{"n_layer": 20, "d_model": 256, "n_head": 4, "n_kv_head": 4, "head_dim": 128, "d_mlp": 704, "vocab_size": 736, "activation": "swiglu", "norm": "rmsnorm", "norm_place": "pre", "norm_eps": 1e-06, "positions": "learned+rope", "rope_base": 10000.0, "rope_fraction": 1.0, "qk_norm": true, "attn_scale": 0.0884, "bias": "none", "tie_embeddings": false, "parallel_block": false, "init": "normal", "init_std_qkv": 0.0398, "init_std_o": 0.0282, "init_std_up": 0.0398, "init_std_down": 0.0, "optimizer": "soap_variant", "lr": 0.00798, "lr_mult_up": 1.27, "beta1": 0.95, "beta2": 0.98, "lr_head": 0.011, "grad_clip": 2.0, "warmup_steps": 96, "schedule": "wsd", "decay_fraction": 0.604, "decay_shape": "linear", "final_lr_fraction": 0.0, "batch_tokens": [131072, 262144], "seq_len": 512, "doc_mask": true, "train_tokens": 1199000000, "steps": 6267, "dataset": "wikipedia_en"}
Each number is 128 + 32 x the weight over its row's rms, rounded and kept within 0 to 255. Layers, rows and columns count from 0. Numbers have three digits each. The size before them is the row's rms in percent of the matrix's.

# layer 13 MLP gate, 704x256, rms 0.496, rows 238-246, columns 0-255
100:144113135119108141099072150117130117123133150069132077061106143136089150115144132177200116143146108108186126122121179111172200157107134080133168172142123115145127088165118104191105106159103101072128125136101095107153168092151139155128198092104148222091169144154134143093125166146152163131153156131159156138129146115098109106148172149120132190125070142139150125108151162076121109199123100086110106106161141091116143187083160048163165136132161074137164153087128141142122119097110121148145071140086144168091145098127089124091098101159121079082135180230078121146139152138104156151141161080136112173184122161106070136095124088104138140093127086174123107143170099156076110118163115141056175146103184175113150147106133108136207142171099121137127126128080152104117069152156077
101:146160141130139098142129139145079126216123151185167173155211110139135169106096160108128149116151155125100110105134134185105181134085099110108141142138145096130127093126128122119091152139079145151109053100156117130144164149189134135170150156129112133145109178137168184105157122111157124136138143155106072102106123142202128097106104045169139128110161088130150098121082100178125117170122116112162111146063098148143144138158158076088116100127047134063151120108103095150132104102139177116146175114142133160159124107173055105190058105104134156112140123125050115092120081168101143173110088176154162113084094176116067113134111103117123102092153136140050163154126150139096142123163194112072090123086119140066109115181136167068118129088114080084107144107131169076119174172188139
100:093113150093149082125160110141121155168098111150175066112114220149118105139168190147147135203179129178116152075127079107161145114128115175063091127099134146110114083214132133098115125116124078099156064117155189097119068082171121162087100130145175172124129160126135105091107160116181136143115087141102163078149121166168095140136116084117119146098130144108101131113098187123118135142171157138192078124092160119159103103110140053111162101168102107089211208140165144162185149136104079118164148121135140115135153156113148095107104134147183086145140092105124123135153164151119152155205156121122129127143125114195071113136112130076105117173150136148145124144097183199083173115127156145155181091131111116124143161110118132132166102062165159137053132115116152095105165127159120
103:175091136111149153172106150161082126100137156247091107128112137093086134025176150151125111128106179171171113105100139145168109036136145161162152133159184165141161200124145079107116126180133162072103155130132126099132217140114079129146147145126115092144146123075134130168098120141135131140120122156173076136149144091114120146126090138154144145135100081088157074189150138118183137146143075111126117105103150115089109159149124149111154093128191086125126056144129122191147149144118184139133121119136135081115107077140095134143143122064109108120195160115087166158124128098110116061136189162143118202136169128104183146133163108148167132163092167153126088170104146132115124112121131129170126132165170128044114166127165130115164078163165124159198175120116105118155172107133109
087:160103150128189146162156148147056118130114115134105070127086144092131144124118146147071072169108126167112175120143142122137162217109087122128103119103172156102096091145106091143151185144168083111128130163152037128154177076125162103092089114152136128026120124112192152098114098119096129131134106174143104105154146099127161112154116107119179162135103157086186146135122113106100120120130129103107130111166090131104131118071132114169134130106168102083137094117135146085142123092101125148139106093200123141141126063122113122105131091185156074152127125053162074108127126113152184152133176131119114146131181148155107161073167077121155085173116096120050134104153102121096089143119200154118083103117115131147119108170170110118197191120141089106122144106121133040143011140114124
100:148119143136085180159126139193140090130112106133177140126150131187138075105151164131093190124129096092201181089113151117122120067050075146121111088105078117117070120137117143092181180154108165143068109138140164062156115102088098105160137161131123148146121212154137075145152215142135134131092161145148112085144150097124144132130200105162131131053153143114088160108142158177098197132127150128107119082121120129182059085132148109162155169105155177105075170188164118087080155154161092107166121139080094161173142161106117113137108103110161119137110130118107074169085138167094132138083139187111148133107159112126122126120132104068145159118119100146104104148131102091102130091153112119134151119048079089113167121122140076143137199133108134086102094166148100109167173098119176
105:127128171173125168138091122087101147131058172162094158108095134110074127103090140118132183143140138119114126134167113110107151109071192062132092086088141208114176112124105142112152133103150142143133094136118106107126080163126175127160214098134150140123100131188102134120183115112118121088122151106082160100126178166115185136120191200102056039108067167139138115117191131129175107120184156112119170112169143102131132174126114122130166124132159117141111084115098068130089077121113195204189161109122141121137169118096177122075090137138130095166151161097115163149087167127094123102140136116149124080107098163122142100165164132132112104113108042156131119145149052158104147136084156171162152076115123064161160112173104155166153121163186110135130186163162126118112123147123131
108:182137088138159161119158156123106082115166142065135052106153129126105151152091092133119173134134098149073145139174132105115122170168082155121152092158161165095186101151107146169163154084089150134111136099081129132088147139128098059117161158161131075077139141151165224145139115137109131129047102091095097104176125139129092118125150187129104117187168081096170135099098091094163113088138100058168122115116091146124082172111120084081120097151160094066152136102173141078110132093125073148075086124163160205154107098123170174136128142162098143150146135096110137056150139109136128183157174163164091135127108176159110113172055090110181180117109120103102157085126089151114110100117137114140129156200116106129116115111117124147102203131140054072125115113113118147149131151116099
101:130160099153108101081081112114150136144158100201153091121150155163148144147202044132173166080099065083158122108148134053049127080113142087122162107091137106130140150130151140091103129119170165150135160124131095109166093131094121118085155080088120086126146159089177128122194149136107101141125084108169142137133117126151097101096103132135181160087107133135059166115121131145161120146150132156123089168105077132146030173161138152052196149170145128083159171211119124129120158135112165113169119147140119140139116127213173138085103169105116116116139174182118107075080141135119114101173141105088168127157154133089126126140102117102151107047139173134106111134128097119139075154164158124129138101131113127100148128115176159145143145065187113067190093107087149080142123155071124
# layer 13 MLP up, 704x256, rms 0.538, rows 238-246, columns 0-255
100:126126148091097179171132109183124165159152069155091097090150113133125092121101103160084198081137116166087121075170108115081137126117170072160108078173192169128160097140143135091156155130187082143147119109110082182118143113149119171060133165154136118124118111053136153130179134184118146148127107105160065117120152097108075128121065148106148165162095101184176154130096120133109125072211072110111111114091120119107102113137117112100160116144147132093121083055161157118115114069166134117151097145083173175132106140052112095098178134149121172138157143120138174109094167125096131082140111061139062159116144164143108073155145094147127110140157108121124135117147125162106220104131135097076165096165152156153196104094050117096147151167155119130160113145172136121161142133150112
098:087140159166118158101085093116176122135154101120097095232144085143159122159163176091160155142130145140137126084112174146094091166136124168107142177076149144133123141169139120141149144162150181131112084115164135148134134097156095110196126152136115117153123172111175106130131120153154217148159146113129180202169139207161102136132116126103154123164162114164118169032112091143089117104113119088180099133132102122155151158131103115069160047099137119086184137161141100121114148132163121108170130136134074166128144116113115124068094083100139172101150086151128141094163135132146133135149100153098078088117098165165139149088115106148139140129113160064104091062104101088085092125170141128129085103148115136150124163059165062113127134185116103133202162150187119137119204144186198
101:105123113122106119069105106160071095137181113143110154154119173155103142119164063181113129094136173089112100038162126138146164134153104120143092102139143022100150104087053150113115126128080146154149117141112098184094139181100138090102185119136125116124120133126117114149123129160159091133129148081159170112116126150175168156105153145130144079128102065130118094136129129154067133069210120173123035122081150128125117125157122155168135118123138106101126130128109101139153122148111167073129185164115156118176112126119120088134116066106140157108065159101230128135145160141161129166195106133163132143164198134116112060158090165193104150128141101060175123140102127170118150108120096076080153107178135153161176202109080151112115114114106157126156128107082157151147108170115086
106:103071117090120170124147151158176160115111155139098177039170140100083076136136137148101122080161111168126062193192136137086170142161127103108112151131137138141124079133194111095143139139109114148104186128124110121170137088088105144090064140183141092163123095161128126177161136180113110089092151141126136116143109137132114159162106096099135091115119139098140095138132109062136095078172152169117120153144142121102233153139113136163097131111124081155133072178082109142120099180085173156070193160167195090139165127139139088085136106096118142144146104115131145206087109163165116129201127167095118154109150100040139162099132109162138132102156145197098141125148129093065136120104143142171107138114146117128169111114114116105173090123063147164164094062120068105167130157153127
100:135178120156131101125089158163130127177129137161184046174163112114166118125105139049114114129156149063092085120069102137126137107091123178173112077097081146116139188065142161146166119122151129141151136121103143182120119172122093151091122163084113121116126156096108151135160147113158117162155127148138157098086172115133139147114139174203114141142127175156146076106136161167151141156153151152123115069063137137101141118165128107145107137090156121094127096133108161210144163108188171150091178138125166125169076147093110133121172158129047156079169079179133103120132145185121048103140086153134073127084102115132070130108162127149130143102218093141160148140139125126129185147131055125196183115108135131135106126163160179138126075158119128121145110173165182191113109097075120
095:126108106078139176102103065158135111110090151118178130094110131073104093135158178134087159149124127123169139160108074097203138170118106079142147159146116105207117112138140186162098161152158125101101147134104108178092082131171101129104117130172143168158139066156086128160154154114097162146147186152118201090208178128134127194149156108099107101106096128100098131152097119123179153095205133117175165129122116078137094141057137169161125124116145146109125105179150145169094110130088144150144143105121139166119123139083179107087158191140100125124109130103171139140140115102158181130147037059114118109142063127120167117181174156149129084119137165190122125124174128170180165134200125137082088177115091117125179155105137116109105116117102155135177143073129116143150171142135053
101:158107130156142074129193105045105113132062134107128116114123099161100180113168100155186099110152145086152176127099114089125138106168123074094128150111127149141128143086120129112168112156104103092171086129115091148079148171126134185089161054173099077111110104092159169148104130103132109111124106119127135117115177099152153083064151092097136147083163121105116137104135142145089154161138161135118151131116130143125121152131084159139129120114111154095156138100114101112133133138108149101081119094114074121090156160148181112098090095095202066187094086136143194214075118112171109131123140109053068148216122153068183150110146135152143169227114107087123075195143110098133103144131083147079139101096148151140086093112090141115139147161066117093119150121139068107137084166147180
103:138148129163142129154046123154098110151143138112106098139147116161135106129159073140156129166110122072153080111052127124109081111128135144092108125084112126132060167127093167126176152085153182135086117103125168123145127142102137093142139139129132142132119099134149107121184163105108099126099172129078079133132181136087138099108134142093089178108156108143150129121086179166103096145120134108078136102087144147129114130057124126093119184063044081059093167131157094145095156077093136171138165160093125135181126111128170152180162133155125181046153087120131140115097147101097061079116029142175098115122134098119156119132106163107123144192115111136168170121178162107153112192193128132163101172175087084134122134148163170134069085152161129092083049124115106129113103192086130
095:111124136075122143076095080137147128055087160133156191123115141179068169161115117079122116111164064119175183187133142151093131126131164084130102104106115174151109170112118164110103154193064156143142078108129064133105126153090110123146132215128125122129084127141123105098141140092137140107101155135096102049120112082121079117116088109132119157122156129141142120109102115182116133146099147150133149108089112070129100115176170129150168129124082155003142141155113157107113135136135166151155107114082112146160150151153080091197092159096134032184201139103143137104133160117173105115140133120104119124125065130117121115059179139114164150202099127121145104159076084094186132115100129117112101088091153132126079075144144130100112073096141126065154133141132144091102091145139069
# layer 13 MLP down (transposed), 704x256, rms 0.407, rows 238-245, columns 0-255
106:128142128092119116055105119181139143045082188102096113114176060117123090111122091205126117151129102122129168136195120074089120176150093066116201146111164093119123137109105132111223141127162160101077113127093046131113155152122156088116168092150093164114105123135118131180119131130117132123136109031142166130158140185148072123145142080181164102181157096083091185120142211075144110114140082116133120084174141116189102109134055133093137082142100122130104108097130133126098081078137090142092104100092084194186163100111144131131121111148143132119164113140099099168143155139098163084149141112157073113151142116073126090114189112119111162139138136103107126143112183111121144137117155089093152174187136143131179153175091120145120117084125139146116116126084138140134112139114081
094:123142165123122104189120121078115090108085101183163152142126082205158120121180131156111149130079104105157133140117094150078145136098141105156087124118167105078153146167118155119159152128102149143116027104168098129147117110146123108148138133115170134170146124134185127115147094142164085147133081129144183098183150177119215121131126058148094137186104098159116159075109117071126119132092141126125122132102125097197151193102112087087139069123119108155160151178139109133094076153093170144123145223159125089154143180078080126180117116099155129071179049133097064132109137123126142098061080096175098108123100194200117129092148149160131104097103103133149116088113092081116089177138148173093084118100088145109120135131133090085122108118109106131114131140094173116102160070144102
102:128133143138155086105132130118186119123124137112124111146086056087164107157165105161127141094138049168085147075087144093148123128156152122105152136140124152077120161134125119148110135140095128106116121076075127108195157138184144130123180115120137123113085102141108114126132121140144120161125198159174123176180086104150152136123047132124193124153116150202125122071070098152131172181126157094113130122148085125123176129127103137118124125189104088102152124098085091170070160085173133140150139145098189130073191132086134150089108177206150112139099168108180129185166134150102053098144158131107130119141160121077104096112148111095102124135107190161118106104067161126135091146250098140154078141158114167150095125082171101131099081062141143077114102139094094178104137134127164
102:140124086159154092137124101166144136191147201143100110133109078114126116158117107087105132121159151066110082155085123059160096115142044132101084124134135118129114120124134098104125138169120063129111098076212075130196105129105126110108126096118181131063132127144127092178110129088119163124200143132125087086049073121138124123167115140097179137103158122205096144150150120125131084133088124146202134149128129092163136098102132115112079108103152163101037146120116156068150108208142155136150113083105143134110095128153095143111164156130105062147096195074104115190085139147147133153132106104135094194111130128113056137099122168122132078171132127085103114122168104085101136108140135099127173140125100164096160077203128144123137140104147160050065113112095134112087121111148120
098:130096138082161116155144130106124092126132085084101130087077124129152164118110121156102107129126097160112188113178142118114145190127143088139051164107195061088070059123108102147126196128174120104099126190093131120121151082120150137160107100143146162108143121132128190100117092113148122119132148122162090098138124100140155144090136107110138169055113105118144190195136114141118125133070126128136147113137108127147146100090114135164185110122156108139159147119193159066107096138056085094170114112164119157165148084150115107111146074160133061202113133084130097071123136122165236113144197133146111118158162141159148100089130098129148128161072116066042069150181139098112115124122173091114108130145135106104167133151130103122167148110160120093076137075116064072153063130122135
097:182152087162133135198199129136125085094149157107077099103125150117101142152132241216079121156117114165150124114046122114142150135127048112100113166104116094177131135144156095152130146157113093118139143111159074137105133133166117104159098141165096177128143162132099091149142077126169105125094162058093126132146112170111160208134105112142124181172140156163117095080103117116126116115146176137111111138121140142077105141173113152086131125144117135148076146125164136134139091108115130124135118175183135150107101112119178103126189128076166138130172155080081136135131097155090118117109131096123089093075046197190148113123130111155122084081140168155079135111136112118050105153124130162156118065147157136112112149114161140152138150128085125075096106129108158150186099228201111
098:082157199112112147148165138104131144113075092123099178149086113096179130137055162051084146155190120096151130185152109126127171123124065107103124145134151137192103028111128133118130147150140106161101110182101106153183149189155109129190151154125078135131152189198126129081124114149183092086090136126061108122145126139102125145126186069140091098155140155116055097152125127109143123136136128054088120146138136097161124111152130126124126145122114083179097121111097125125149130125135126142093127122139092122082086172123158129153177140130135187115162155111126094083151132066193187137092124153079200126084119168157158170135157148103121126056161129120143132114105122146162087140164151079145143147121216134179190122123109182114171148094104139145157150168161139175120133151157073
101:144143069195137153136126151156149150118104166137126137093108072115145146190161071171132115096150157163125234113139040116112120171148109106098164105121095099163073113162170170073113144122132115129093111125097204117171143084115119178162146156085183160078157116119110099144201102100130143187137129110146174168117133139120107186143130115069145152146165110159091103093086099081118113133155166135095082129143183163151136128097064157145135098175105099136126057122156149190139159146080159120121152174176101119103145184145105109085137187134131121113126112140112111101171168137138131118136119154090156149176165137162158175179157099107086166157106104142115146177178173152183090160169159140112143139092106152126135089072141177110115113116197095114107162110149064124061146108105131